config.toml
n_kv_head = 1
activation = "swiglu"
init_std_o = 0.0
decay_fraction = 0.434
batch_tokens = 32768
Each number is 128 + 24 x the weight over its row's rms, rounded and kept within 0 to 255. Layers, rows and columns count from 0. Numbers have three digits each. The size before them is the row's rms in percent of the matrix's.

# layer 4 MLP up, 448x160, rms 0.0741, rows 83-194, columns 80-119
101:103195128119139129135125088156155128141149128115156103110130098114142158119126130127166127149166155119134145151150092161
101:114113138118140149167203088120129123128108126135164091120148150142139148184116129110151099128124094086126106145149132154
107:131079129139179134127144115114156120165134161125109105124120128121145088093134121124109110154174153131091137139140121099
101:143112135151117093133072147123171107132117151119146143164126126157130156084123116154122110102092076118135075144163161131
105:151133139092119146128171145127146121100151110118064175109131101115158112160129149143096151144123117079127118130082158126
097:154132125133098114117083147138127155133139150119121137127153154133200124149118143092102139130123108151106131129179175166
105:111183142121145145147095135137165155123118107183130132139109145150131098127134116124141119146128130062118145127117126116
107:117125125125153111147149121164160153105164134090114131114156133138106143155127146084139128107143111125154081124141131125
099:111131136120115129122110086070132123098096123179103116123126084123126109088147109164105134146116138137107104093103133125
098:119098146096109184099121141111153113120124130143139136147152088124129108144128109044146101123111159117138140111149156175
100:161134148139134092134067123122131106136164143128135138125142048149135146130177161122143121105109130139163151112146108159
100:109103089132129120105139138128119115127111118120124083063152168119106150131095085147097092160139108180122158132134126101
111:130115176150136132157128155115132140179131149119112122140137110121157128104174160105095094084124127118165134146124114164
110:141102135120110094140137096117141095141135124076129138155104148130096139131154109125124115100120164162132137139102112139
104:156126117153105116150178109121134158139114129115130138123132148126178100100138109132114148136147106175137096123114141100
106:158127162139152123138125098134132097147163153105114136157164131160139099084159101114144188154138136146168115123152133137
102:144152113195086114103153112143067138124135143159121148104133143157127135121145166140180162165062135117125145133118129147
102:104151126147122117112154156143144126172092124125123081130144156111109139058146137120122115128132096140097140153194171102
102:126149123155144141131126140145125091124121161136172146137169128186167127113085092091137136121125136101109122107151172173
103:108126160155125148136121101119079113111091139133131100134135108138082126153121128086131106117118099147134177118165118160
105:150132180117162133149106132115107119102151110137132076131156160113124175127126129123068071106144123143106103092121148141
094:128147134116155136130143218093143169097102140183119109160136141133131130140109126099108108164107097114093099159164107129
104:108118138149103133112096141124080129085106123116146132161092153170126158153139150154120081108103119117105116095093190159
099:125125145130152101189110072172133144138157113106142169128145141146109103113098113134154095205132117144116128141117093110
088:104136110137055147070158100146165146120081144124106128084133118085122131138128163139133111129106135129100169114112119143
094:108145126082107114161128139124144136106170098151095148087163125127131212133074132120141122139133132125074118131144148080
098:151142153107145138128140147116168132115135125129122105097098116091142091139082116120117113122145127122122102123126145123
103:149126136156134133135155157103135169148142143160122126113153131140129121144098140144164143153131123138105146096138156144
080:097110146114148179155125098112107144121167122137147123115122119170095110134118132123153118151158107152140118169142124144
106:133142110098099081138114154108106115147121147152127162147177141136108096128141125153094141168100094177162166120115156132
091:112106133130106139104106114140140094099105105122139116089171119076112160118115077107146141131183128089123148107112110096
103:133130095077117087135136140053104157124144116113124112123100142108145110177131139109092153119095097104114172101125129109
110:128097149111142135158142102119076123141133123105130124171111164131095097137165161136135103152182152153116130161115107135
094:086160146157121093174143090148148139119081125141139133121103112161141103130126123128143109134122135103129129161125167153
100:104130109144108102120097134146138158171122139111150112093140132142108128135175155132116110147094131154152154108143110164
103:137148157135120123124121129155105137108137110097177095143150131114101118157134124111141131148113156098139140067113128149
100:091152103115137102120134142110091139116141115142147112154164139121081123190106076170139136154161120145121104136116091115
103:099148108128107102150154169169134143155103115107113149117136141176092141133119149150139151131117124159133097176156090118
090:171118132124136125151146115182142095111090163126132139126114156140155145112116132119167110131126130103125148101129155162
103:150091114164173146133126148089142132135095116121101100141119134133144168117140089121131113122117138115118168143084151133
101:147090126116177142164057125099159114100085104122121105134134164178146137088135127121100082113113121144114121152132118124
112:164149106152138139116112124121119154127074134108142120103138161117118148149119123124129092136077118107127132105147104142
101:204124090128121116153118129128128105093098115146122131120132148133129163147124132131130098109078104139140163100166149081
108:120148161106142109129120094138140134113148115139113140133109115137096119135086112133182147131109138115103083099131152156
088:089136137104081100164111118081140138142143111126132113130154094104149099129127129097132114087076114074152115136156136116
095:122111166142135152168094081168137111122099146169148128117136119173149089123116097136125123110153160124100100159097131126
103:129114117092140133149078127099115105123141136136157123183142137155150125107125084121152131111142120145137105121127136132
092:142127113120130137149100126156147132156116095128115098062098132143135116131084098142132122110149127161071150126106133074
069:056133141130148164100131140159127093129097138159120081152148134137103152148141127107139137133104091153118110145146110117
112:150125131121095103169133170115150140097137099135120118137108121078118169133089119135174130052144105086160152125110101126
104:147103107120112139117181100089073130133152132159138138125135112095127165148106062102150136149126161146102130111097097106
112:084150057141109151125125132112095139107111140148132111117111099177116119203127132129108176121083105126158116106084102143
112:148145163120151123140129125099133100146133102132127154164138130129125110113179102070119143143093085131170146138127119154
100:144090159117181168129084108131166102145123093120131112101162092128141140128112113143122128145156143119100147117114121188
097:168125125122147088168086129143137103123142150155108113162137176121130100092114093101135162133112063141150166137139136147
111:144114095128139113129122102108139136127095102096142136097120136095107110156143113146131072162140156173078103123148147152
097:140135143118134136153096106126139133096123124116104135158128154167124135097113129139148080100158139105172138163142127080
102:189154142134147187143121126134086156134195148152094124154118118150134146091145093149134116136183107125126104149116146116
103:106114103095147135153183145124180146137151155143162160171127121124119113175144155128181168132090126105106135124115113139
093:099120139110128131146135151119156139156126098108131134110159126146152124140123141114136137104130153143116124155115086098
094:156144170146121108201149135153109168142097143154119146148142177145127132144129126110108134116134088139138145126140116134
098:110128142142121195135147101060152103123132155101170145077129124140204140142155118146136106153131114105110125142147138152
105:142112152176149119099054091091133168143104117111149123123105123107083108120131111136105134144138137174115144115134097086
091:154151162129113145129113151115099110134142143092141174140100115113117136111120124183103121121181122136136158174129099116
103:117160132103139170124134131128091127136073075166115121093115109113077165127140131121145137186131111129169136115152101146
094:100115140147148140122162121131150097114125124109128114107111130175081122147136152180108103105101154133128120138128108106
095:144051161160154136162107140133152110169171138101071100130111117112150145073127127109109151111183149164135109152125117179
105:105144078151103110100135120139117131103114130114130135090132135117086120116126135133164130113114181108124129121124125119
109:091123102180143177113132127109133145143139181150132111117119129150137122129130179136165168141105109109115132116187144124
089:082167094141151134150144126127125154108116157099150179129124130113091163145121186139152139107094144061104143110116147108
093:116110110136133134152165141128139153107094130141119117101134118118152120118111134131143161108180125122112125091122139159
104:122098129100106161100139103088127127119128125139155130127098124138170119138055095160172125140079113134095159145133132065
107:127098138195108133102164113142135114127151146129105082118169064112128157157182122162102113143110148157139134115119137164
105:149128119162099161182143115163141152104085104111092077136103160067062099126106167140147143142172117119073115155124143094
101:117132142113142137111142094132108119163155125119108176146101101143156114146101153143147125139070087146115124151137126116
103:093105121123093091101101096141154139110153087128086153139157108107132152150137117125095131133159130142131098171147141140
102:103122095161073122106163083123138125149161138113171151124081129155148116160123100158151156142142141135154150163162181130
104:125108122112136115138129124142139133130130082116124126137078094115150069130124091109133127101111107108110103150118159150
091:163124173158136150163146136130134139126137110111125127092164107116129155091129114141147130131132119136137153128100140134
101:135121136188126121136142108152125169102116144112180103125167145140074159102158143128110168121069114073126155079166132122
099:119130126087121135123144145112147113101160135164128103124148119122144124143136142107196129154124149068177111165126092092
082:139106118117117136120199130114132133120148116107129070091099073110152099162150179071103159140148125090134103099155122076
108:107113135137123126143119134111144111096116098182126141159087115136121104121126138131127138089095149117155167098117137144
084:149172106078146153135118142107113115141134099105117155123122133123157123144087129174137108114182141109155138118118152113
089:091121132130109141063164095144124169128097113118140164118092124124127097136104155141117141104130132127137136157094194133
105:112136081110129131102138146125136181117118140122155141136109150117117121124116151137068116088113120168153129096137091065
107:077162135099107158160128104141166156115105111127155128137138166172136148144118173109120151139115115129109130146148123150
091:138163094171124153117164166097126127156098174124106143123120146153131192136134137172103140139166132130146131104088135163
102:165116143117086096146110119096082112107158138106127131113141105107062137085088103125166111134096126119139151136156121138
101:151126137140130131143098058130142146107098114153162116133137123124131083154136143112143134113120117165108145151112186136
101:118122110155070094100167117093119142158095111098155154096169129132089117120139144182097130164076136092150122126132122125
096:126167131121106101075115145151112147151150152097085168169141099167136133118157092124081129141152099142146122137120135146
101:149104179105130146090154097114080119142135111106109125095177080103157134142136088109106147114149139098135163127118102113
096:133102098096135137166130146111144109122084147151103123108129102109142096153076139180095089061134154103136154099151121085
098:154089120078115127115102088086108101107168111109132131137114134120123120091104133113114126125117113140154137123118149108
101:129133163104128124145108143102132131158148131196103131113136100132134150146100127115131148138114107122134178126109149119
125:126124094166155110126157127152101139122105146082154120096142133098095177115138130151120132136117110115140125115150129170
098:142169122125137131127111143117118148176097140146163142099133091176111100097126150140134086117118133129077132133143131150
100:105123188156170153139093142116159119136114103112109112125098068121139147145139134142126106089105141166157117181114115153
111:137164117115134152119145134130126139085122110169125098110120127170095154117118112108136168134121153134086122097139094078
102:160107135112155144099159104134106107139145098116093092094091076103154088153148085112135142140159171114119112172097163085
086:140130110109116162092142101123126095141156132124096188133147124126118090171113121151121119141110150129127135130125073140
097:106100172130101140137099115127128141111124157083110135111138157123149125108113129097124119103210170119114111131118141155
092:137119175096134151127117114156116083105140122141136178143133123141106103114112148119171085135097146151129133137124146159
109:119149148135125110116125133132151141109158145118168163142109107154139138104111121156163097126128124148149111108153116171
099:121118156145135147117164152108101126162137182136121123154164151135131120102147153134104161159179107130148114138156130164
121:144109072114149133156124109140175125175131118160091115125134128142132104129164169110123112091142132095155114142101146093
092:139128139105074144120138101136158099128123151102107113139180118127151171168122103139170106131134117180099121109157109141
090:163142152148164112185141152130149115165107150157137129161150085114116125090148081100116124115112165164122135124130150133
093:151130123121140111106074179114089131146155115126118097119110159122155139101151141133097100096117128122099137110133116135
110:130137121148165137155088113113117137101130167147122154145140131129117140174103170136169120158131123115128119138128136157
098:118119131114119134145135151111104116118137136115128135104077121134098105120078100153167094144095138072144138145135120133
# layer 4 MLP down (transposed), 448x160, rms 0.0723, rows 83-193, columns 80-119
103:106128146084119120142140154100107082120157106125062142146164139122121135158156165111150143106106140074138118137141064124
097:132117111147119133126145124138130099074084143122209076102100163123135143158130109155135122149119122134120144116143114146
106:127123155146132121108145152114098096125106105118148100117179121157112118104121116116160102163132122115138161127143119170
103:098111131121190107122122149109144154175105149091183122128091114078117152123124141090123117112150166120138117114125104137
105:115099135115105132156111132162112128104123113121133130092150143148141155080132126081160121174137107128110142152177151140
101:103167117104175113104131162123099141117149158141181158142122118149101146082122102107122193138139120096146151117074099146
105:129144142146141145151144113142144132123158153158137124144164103139153120139131112138148125155119141124154141113133111135
108:152156139136126106077137118107113142134133151169155121123147080108118085151145062154150163136119120119105112109133153121
091:124110109125150160104114090158130095142187137147145132130094145146164128175090196111153136124118174122139119158168111118
093:186154099143152117093098126137102114123124139140151130090115167161138122125156129113105135130101118161122137122121107102
103:162136157116121105137095105168152126136116120139162111098150128152182145118123092112100069107111078108110162103126160094
104:121137135124110131157105156115145135150091148128183123138155108141142111126120154182151123119096128176081105134161152133
111:134104088099085140121083134109145117126064142125115110133132122134102107136102135090141105094103125114139125099152133164
110:098137150141136095123145121152098101061111141160138158125119162143120156139132091138132117157105118133061173111142134139
104:133130099146122124122128069119102160126084120123124159093176161128094088112157095125147140141133093171138118119146121122
110:078091142135126128155121165141148087173130151115137139145090143124155121105086148131155101117108142095132115125159142179
104:103131097102170122132091122121151148124142096125120088141113098132134153151099097168123144112171118079177163103094072117
102:115134133195122090086107192147146111099151097132102125147124119121109153135139129158127145120108162166141107092113147157
103:093121136111101128099123147126155116158135148105143152211140106149130133126150148144132126133105134128127112130172118131
102:124164114118129140145178135099083132145124154132121151159083117106106111130177115150122095181117134115168129116099118118
103:127143088133148184138135117118125134159105146065110091147136158105148134126134101139159147127155112107104115123145112130
089:164114123110098131159126143091105121125120146135142122116141123117143108096112105090142117117119157142148179135142152105
106:153095128120094136093137120107171112128118119130101123134112114159120118138132117124088126130099153131159108133133153143
099:100143114167127104086128143161080144139133107105144170132128123118118158141110094170121131139131142133123114105152115104
091:140061133132141138149090148103129129188157163161122145177069154128152095095142120115144153142182120162121127141152132075
093:113091136159121135131148127120113099168089159095152098155120154128141108164157132142159143145108105094146145116120126163
098:148161133111126132169101146112132145059147082099148128149102138110125092113115120123138121129122109164103126140081156138
096:142121136118129119114167138177140147096140118145135122110132164122109168146134124127146079100146106069155158113158117100
090:151133134081144115115130112125109144110133137086153106177083144157090134073145095117121141108125123133146183153115104113
107:132141094082124108127126124097109128131148141125129151092126133085151148135142139129108173151124163146123149112100140157
095:127125117127129110138121099096171109115117132129120144114112133144103084157103132137120154116163112109144114095102109074
106:169158125134151133141130119114174157120110113128125146077113140135164070136115166151101130137128118102111128083120156103
109:154143125101157137100112115151092112129110134108076127126140131152135097123115146098120086155132120111106122146131134089
094:132123098118134135142093109116161130131122104114128134112108172114163085140095104098131107084112188107124109184151087103
105:167137079108107111158113109128150116130119109139118102108149134117094130148121132123121132149109101105102114131160119109
099:145127126132135122112146132182128107074146153166069174109177163163133123082152137127130150142103086123116127134115100148
100:168152121108112097078106117131085120164124133154159112110100087123180138098142128142104122124141131171121131129112135121
099:118128096135150093161120116147130160089085122175091148150133137110097103130120123168130141177105141114117105105119136156
092:124084137150117145103119138120134099109154151126123087075098130125162124153126160112095093131136146111131123152087122161
102:141150129114116104091127128100120146114170098108154130095193102152150123100118135122121133166135072143158160115145099137
106:125097176137166142146062135152146152084084111115175095148088152135102135104127116109140118128132124139150156124135106122
099:122143139122142115110153140162146139117102138142135112097139148116105155130127093149151129107086135108121185113141116175
091:097133134139114142104121141113137123147169095136112120129145092173106100107116137112157124118109117104123143138101117130
106:126173168161143082121134148174121142154124150124203097143097101094157148130105129150081142114159122122161104132161093097
088:145154110119163148118133151144155116153133135095101124114106144167117205131154185144114141094133121139113123129139105140
096:093130147131092140166087132094122084132089123164148132143149113164137111128145118094132099194157136107132146149171173111
114:115085123108142111156095110069132143136092130132164131188104193131152111106103112115105121119143134129118149154117131114
092:133084125131127139131122102119140141116101136133138131135164148104092151159165166138082114142099149131112122112161124145
067:153122141089133094160094113122145135106188122153127111115134084099112159083081088152129158139121154146142146094102156130
105:136123104133128142158117098157110094099164157109187146076148146109149131118146134117114130139090154120129140125131144155
105:151128120143131140130169156135139133138120136124160141071114108112135116118147094158106138166075119163132112118090148118
108:123125115119099155136127117180129090111093104137114106117129119182067146113133129135163141119067129158145119083126135156
109:158140086133118123123154130141142084110163137131117121077153169163111180125099140149159147153110140113131109094116152138
096:132110121163082146106122135078092140131147116119102154146134155151128075135125109113119118086101142083145088130126150038
096:129107114145075133130129099092147133120116107104122119133132102139119106116128163159090089111114128131132137131117129111
102:133094142100120087139147155134145101090147142092133153125133158115103126150125141160134129134128121130141133120124094140
101:151094136094087096132094130126142106121137145107104127130096150112136140125115124119110130090137150163090130116154183113
101:153147142144162127131143094165145138136175119149113152121121145183109118077157102134098105171167118127138139127122133100
103:127160110127125111135102114163131132082095151083125097132122142081110182127104123130093102091175111129110117140121095108
089:114151157129131094137166123151152128136106126164103123113126153137132136116145131166129125139155139132122121131129146130
096:116139105129104148074123151139130087139128129115126132130178138119159151112139089137142133127113144114118111125164140159
095:115166108162171081127110128138155166111071130152119123165106132110069151165119083119120111126134111128146112123104142130
105:117109087084146113198119142143105103130169120118114127118137134136143157124139150131190102103100121113088136157160125158
098:177100158134105109150096134147130133112110113146158139112147133151113121087163150122131147140102113116122135188119103100
106:140116106102155101099139118133131130110146140146140128181089123147167127139123124175067136101110142155142155108115129110
096:132141143152094162131147138104177123104108121134152125070192096156127142101134134133142119123109126143171165099174146104
099:129148092158120123182149086122185125077096122121149159170113170109113112122111125166099182164116122168129094136109130130
101:109176129122116135129123105135132134130120104114157190104131110107126140171135137118156128088120126119102079167113119168
103:139126122114166102113148132126129122156146135108109149123148082159115142138114124148119146145147125121107136120103128147
094:150110148161128161134123188156116129125123099080115089132099157133167118099124119131105151164159141113124155140147125104
095:126125090138158115116110129097102155111131124070117167141113131136122135131121113104112155125165127162119159080145144112
105:156098150125097132147139117167081146131116091107094119114177086142136092096122100111157113140126115158120109085157097139
099:089129126130150138140155122118146164146099103145137120137135146154064077110085159121144109127141131101167116152142086155
107:116093113130132174120070156140090123124148124133127108090136135124175153122151108128116100101126191114104102143121123111
103:155156133130144136123176103164170133134114170162108095163077163162082143102128118131138153145107147131144154085106127116
093:131130156133158126112120121114092112118126173152065176127139126148176116137164142155079150147112134138121116120096133106
106:163137145147083171175119109128131099108092143143063153109151144163112103135159097115084150124139155115125123149157136156
096:139146139134105151126118113099204130145095120117102133133181137146140140127197121136119106139157088116123157122148147122
095:144134164148114120105167120134143131115174126133105122123129149094092156126115118160128123131166178100101134093133125117
111:129133123137138138171120152139136131143110110109190090165117149107136150093143098156097091128120163129128095103130120104
094:143125115120147131092106101126149117115161103107146088143105166164160155157091154096144135133133122068134137120118153114
091:112133136138156150095160152094095146153128108117123072100141119138146093129151123090081151159160141132162104126155135111
108:144140105148133135125104132100186125174151099141130122085137105149133115167082135164142152191134115150154095102119154116
085:122091157179112128128144126167115146101096131139131109103157145147115127125162096074100127131077125114096106155135095132
092:141141143102134118180074183114158123140166157144108103122164114126122163111171106109131127157118138126144127070162107158
102:138077094156091092130158126091133130115107157155089097172144152158064153163131140116105156135080124151097145122135149129
102:129153111156149145141141102105088126175108146136110071161104108099109152138128151116135155105122137093107122162099154143
090:142125162104119125116116147117114125113103088142082130167082136119150111118121130074130136154075148150119107159113137061
100:154099135134149121148150115148140110126190081121120087156133134110129127141142061136144094152112112141149113137117090128
093:132109148125117139139123128142122147116105114127125116120145098133101134128121193093148125091145098119127169129131094157
105:125113148145129120168121115136099111101128136139136102120098169125109089148096102122115150124159163117089170102148110111
102:112113115124129127113098136120140159148185128115119154127133080155123104167145112158063153115164141126136111098125122131
094:127140116138143118111133124108136148167130103121154140113111119134141198124092103145137135129097119118140129109088161099
092:129121127116091152128145135110116109141098102138111122076162094161129091132123111138129109112153159126139133100135132097
100:139205134106125136178140157120092097136199169112133170173133098135111116094162163099144134148138131124123128126126128119
102:085131131167160155134168115166120170149131150115195116141081124126119103108125118113145135133141164135141107118103159128
124:121154104141163135115158134128104138132125128097134117113124135086098175119144130171118143126134106117136115098143122157
102:079132125102096120111147132100099159169123159128123130153095129119138093134139168136108129121135113128139100146149120127
102:086158158151115107129121147135105108151123134110131091084135051130125132144127153138110129125153128169134098131138147134
107:106151100106163125151103126191120142151143094138105148130098175152096106144129133135121141131068134110126153136183099152
105:131151175137118133117132146126115135104132155146158125118130131123123121112194146089116111139163137153122132131108100107
092:155093123085059135119113112130094124170159133126120135116142136115107106126118176119142102111130134162111139132108076130
098:132133145112146090099068142122111148111146114116175065136081146131135125126104127161133086098118105161116127151113130124
092:122119118144155098187152152123133171139060136128142098101124139150126155095134131133116103121054128096112126139144129121
112:102108119095128148105148135116126131137148139090112128155151187129127123113132148114141159147135138186128132075129141129
100:129130101128125143173118150137119124077118129137139153138139123121128150100135140122157127105089133125111080122103115115
104:108136151154127096129135125141107116141125150158166146125161150144130155145185098127159157125154156138108160119177128131
093:125109124131121116112121138132160140114118106121148154195114184133109119130154162171159094176099128134139130143144114120
087:128104128113094130104140147128102095098154117091147165117128152135129128160117177130121123135156083121142143132139143119
095:118105107128141174110127142136160141160116137127112179135157163127111164124123122101099147120128150144138119117145097113
112:149146175124117114142111129141134130123154120114166123108111120111127085134151146106121128132143139118124125098124116108
# layer 4 MLP gate, 448x160, rms 0.0762, rows 84-194, columns 80-119
095:106154083170123140081114130119110141103137133104195155108097177129137118122126160135106123122122167124117134136122137099
103:114114134139143168194135109131120157112102134143155120115100137150119123097118167136184134128133159120104097123152150142
103:122102162122149121139119113108165120154158140131134146193109131144164090092131078123130158154145110144122125167126135164
104:160163114137125136117116143158146138142088122133110154159116112164097120118101101143133118134112135133151126120063140134
099:127120113084119108119136118080142091119127108142102061111149110114153133143153124127111069127132132145135120133153111078
116:132109146136127155122125110119109156111167130153136076123093101136116108144136133118128117131122142136117155133106130090
102:138113153137153129125100127120145147155121115149097103156114111127171157097164113122098120123123111100128093119109079125
101:126138118121137151101125142160147097162156144122163131127130184137136150154123145099139122109153144102182137153139117142
096:159154122188184122111126135175120148101134159106143121113077187161140133110178156118106146147118109130154138129133081105
101:117087068124136150101124172125086145147163120094116132128123146144124113144140159149091158120175132131100074140113107155
099:126097099193171142091154100116129143143156129087105097087100119122115127111168072135117117182179157163146097148147130135
114:144143123111158150148071093143111111123102137151139119117146133162116155149108126125149159164120106101097086126097133155
108:133127144138137145146132169109151133130147123103109098160139133134156136086133111094095122115127124147123136116156158128
095:154152137088115139128166139106140103162177156102110135163138126132172102118133084139112132123145138145140065140141113112
114:166120130138129119150087155124181107115125143138130118149131116141143156152109109101114159136123117089128118127170135139
106:097127110133107143148130083087095129135132082114161115099156139118136140158131124108126096188105165131157122145091069112
098:154081148133169139109152128140100097114162199089101119160162121118132137110135123137127120132150118140153136165120101170
098:151125162151145110160111122153123151168128127117110152193103134144097101108164128135108129141121132179103121098125125149
107:111129155113132151130107105121142143119119129171110055188132120126112105118122118111083132154155120142083106100112130153
099:136147138127103125095121129123133113148153128150142133125179107147099119153118193122088097144095107160137136143111113122
085:166112107086108138151132149083133154142129117161128106146112113122195096142099088103123138112154160110132167112154146121
103:116153101131134106103116121114159159116139160119156134137169121129140128157161100161121126197125123151127100137122115101
101:088134142121152131102093123141140142111127151125117122121104112169077128122111135109169093155110132183101071132138175123
091:161154087136156130143113133148126117117111127122138135118056119078121159083097114122112157141135128100121131125110133104
098:119114131145118142128131120120111106152087152141121101098096110139112079111151157142119127152166100182132163153098122121
094:132110139123147141146135108119126105119117123154125130103085098146169128153087146103086139143166118113104116130180155122
101:137140163140121142135205075169126118125102134118156056133123124121102168124125150073119102103151153127162107156130123093
087:150152125124137121091127137132116151136108143132168119167122154147133178091160080102092137105099143131129122130132082111
110:132144113088162127110092064141162111137139139129136147130114103133152122078136117137138134107154166083134131176131186136
090:120144129155133150106121105157100119130119131113145112110156167100130181100153114101128108170108136106091107113155126140
104:124097124128185154128139132117131139105139125137119137178105146158113110155101118117115127139104104124128098122119131157
103:116117115166105134148148114150129158147098093182135096130103061157133154150121120120134177118158141145155106106074137155
094:170123129120158153068134119137110094126114099114113133153119137091140111153147116111107082141136161102143095136103086085
106:133136068140115133119139140105105144134157105139131135127082088095149178131129160130169135184121131112114151146170147110
103:125137141162133143164115159136110112109105133143118147177106131147145128047099123105167110088114137152135125142154149114
105:067083153133137154137150134113158170146161156121127102100104109127098137114115145125119112088168168158167125116174141115
102:111114131138170186110103088119138122098101151165102114167152111094144117131132130126114145153142138110107119101118165138
093:092120126150129174078110101089139143143171118116136126099105110137150117141151137104077133138138149121135115166126092134
099:168141166101128122128102115140129137087075150156078155177092179145127083133113132103116106123171143156112136128091116142
106:108165139155141153108130124130135141129145125160128158183120133164145107132125121125104167119091116125129129154104148109
108:132167105140139168104095093100114162142110162104172138127114168142136106145143150110149114157098138127123082151132109124
095:177139113138138151136140129125119128086097163151135127130113175115130145132111124122090111117110126128120134101151139107
110:128139111165098153130136144196120106124110129081138121133120152144127149084123151103111119129128127090126116166128108121
082:122117141139121106108131126168111130111089162126129145112117152110121071149121092179116108135123139181158112155101134110
097:110115134081145117161102174093093125159114136104109121213120171144127162113147135122103124143098101158113126132146112113
098:151137093119131145092133157140168110158163162144143122170167074180114141135149146125122138136113151135113118101153128165
097:101133141084122141153109136139134116097127090171117160192151136138128118148106132143137131112119103104110127128133141114
063:101149137096147173125118123128127099123137112165124115122130093104119157148087075152161131127123150121144154122146163118
093:126156141138146121112142158091122146140103097159057098144121087143095128129099117138154131126162113139093115132108108120
111:109135103109144136141143102110133148094088136124121130103118135104115102161124101119142108138104143124134113129133107118
104:105160110168133129136124129173147142107089159162139147122130194131102128129112130149128129143128143127094111178119146127
112:124126170126144126106109117090147156143108152075176164148099122095125088111174145192128126136116128145099141143119115154
096:138096140115136127109122082095120133157211123096096110093141114094176146133125117115118136161156114099123116095158099104
102:153120103139083156115167133132090140091124095155096093121104142106148151166097104112113133113127127084143157177147127075
111:112137107096137145112138081096168155171147146137129148126168113136163104147153172108136142119092077128138129099168131092
100:084170127165140132111150127121160170134103131122128123132157097182096128137119176130144119130177138085164109158111111120
093:103143078136147131086153150118207115146143103137121125135118133151135105151146127142091139157108150153142111116124102157
107:142117110144091130097164112168144143147106134108153135092107159105130127120157174109115142119166192167144099164089130112
100:116102108120075152103113111114122115145132124120079105137123114104145137133133134103106099106152107137131150114127186151
101:127160116122136134072124179177114145102105134106131160104126139134111154156143158118137107108104135080155127103142111124
101:139114101144117161125138091101154151128091103145127140095118109158114182151143131146162097151086108124146153120154127146
107:098135136133150193120121077164144117111113134166129114142129125098119123117130141077129141099123158100054116136125118123
090:100175119161136197113151118093110133157159169086158131127090145140101138107123092156113142150171118119128135155143128157
101:130142149167151145115117137139127168112130127124104084140144145106086133103166106080108106144157108156113080052155112144
097:105124082108170133137133116130131132140133139123141118151164149141124112160099157137081116109116183107144056150114087166
104:118149105138114132099106147153139119119111156104108139078134120123083082115126160135131112118117109131210169147128105120
105:148124140140148144098107165144103130155167171135133094130107104140117111104150105132123114135140125136089130094156135150
091:145153129107162111091146165140105131184120108100110138130142063157116143150139132121080125144158145115106122126088105140
093:175131112119180188115112160139096153090138126131116170138093109114132131142115127140111139143150108119133109113111138144
092:115115124162124168128134138156141119120112149167117073112131117148145120126117143116134144127134113145143104145133132180
104:150118138164125169124138069159144123126053156096154144103096150144121091147123146127190093117123169127144115183137140113
110:105107145151132133093113131129108094122162140126123105126136106105142142147174129130111118166097148146117108099144140108
108:134180097107125104112119067135135128139110130123144125100128142119160136136130162118139108135151163162095081173103129094
103:168127104161114138094140143116105144113131141141124106141131146106117122142109110142125114144143187116187115116097104090
100:125120141152136153149113121109094113165096165142131102139080153120156126084098145123120105117139110123118187164138114127
106:149144114130097121121133091178100090128115159157158109124126099127103160139137131133077152146117118149124159109123121113
102:089149101066120118121114142143113147144121149129136130136157128118101153140143200125145096121119121150127139145142093108
091:138151143169159141156123126119128165144101120144145142121153128170146121102184140111126125151127091150136121149126133142
111:142129109122141120120111132105131172140135142109134160127142110144127141115128146149142147196102152142115137106160134123
096:151102115127162135067159151142114139157152139112126113122108109125126119127156095123088126101101137165087092114082104119
087:077137108164184123125105173120070156171137154154175128141160154149103155092137112149138119157123124151116105157144133143
105:124185118139142169142130099126163098183131136111155139090131086151168120153087144142157119131180141121157111136139126113
091:145129140081109104141121143116109096130163064133109149152120139113112141131105135159149146090158132153150198119096156097
086:119135163139124134130118161127135130053158169083122103084125120130114145098124131135133125129166110131137127136158139123
105:139114140126170126155167130106126147124145131168154133149086155126123137157057131119139165155190190143130114143127140119
109:055164104125110153102159130126123143136096146110152110112109141128106142142129152115118154076159131165124135136140112165
087:131145130112106121099143205130118147115127104160076124140093159109140135111113104124099122102109164138120103118108129085
092:119132133108079149145114101113078156126098142152134163090146128155116144135078187107168185148143130100116125132164138125
100:161118119114143137121168110123097146142099146125126115112099127148136137122140116115093111154131154130149125139134104121
104:093149114130151145127108136137140172103097101166100098111119167109151137146143151106125133134150157116119164114157147156
093:149080140126155205155110126082165127114177123125148119109103111149162088147111133125113134155132150094097121125111100131
102:120133181122126148077133096143128119123119138114111081135165127123151102128140112110108126134146137091115133145119095118
094:117129077119175146160115142110135113108103164153118126151093153139114128136101135136090122117089124100127119137158114146
096:144105126142168135137131118109110119140086147139152118135153124151093111093127144075106113093092151150118111132123109160
099:143102113089107110085130109102132128090087129115172142107125088154154138136143130088125099111111153131128103105094161122
115:118157135136163172125134125106144169127158127166128105139111141179142108138146139073110167114130117146118126144113113126
093:081115144126124127114153125091128108129160126108101137164091133136134137136131133132146152142128121130134116174141125100
098:120078169163176146133127140093116109146097135116129118170105157136123130104116165080159111112122134145120126164130131106
100:151120139080138122156105112123172152153102142155135128131130137142084119144168118151132101122108096126152103118143122113
109:163138091157108175160140112122142158142105154126066106092168088154135142107111109097133120131135141147132100139111146141
091:108124113151152183101162130113127123140128146143126145157128162157090091135121112105097192157087154121132092156119110154
093:144124130105115141160162120142146143144142129141100140148162098133115095178098132133137187156125122075130140087147144162
089:161147098131094113141109112101137115131201112068116101152114133117159136079118113151129143131155154156155086123102132135
114:160159078104136128123160119100092141154165139141135150188117119135100130154139132096081163155070139119125124113117128160
101:152163097112088096124094110086129159138171126126133135162138125121083095159173118150101174128116076115169165122091131132
109:154105082127147162125098128109162148162132127119116081116094125132129146120142159143079083124097100138149101136091127119
089:141144117122113174098175071137134133148119172140119087102200120116116135163108060085135127141132137136102083131146116134
087:125108119139140157133137150096055145107139128085115143090085118098113141143081136148134118093204147112113132119113133119
094:137158124128118116153142111141090128107161114149122126144091095132145115094131112104093120177145102134102105169093119125
110:121186126107155149163124112170137134103148123160102116075180125164107128147106134096138166129117077084148143130173162140
090:114129137107128172146127132118108118111130142140138120117061135166146075119106144096137118153125156087125122166118136142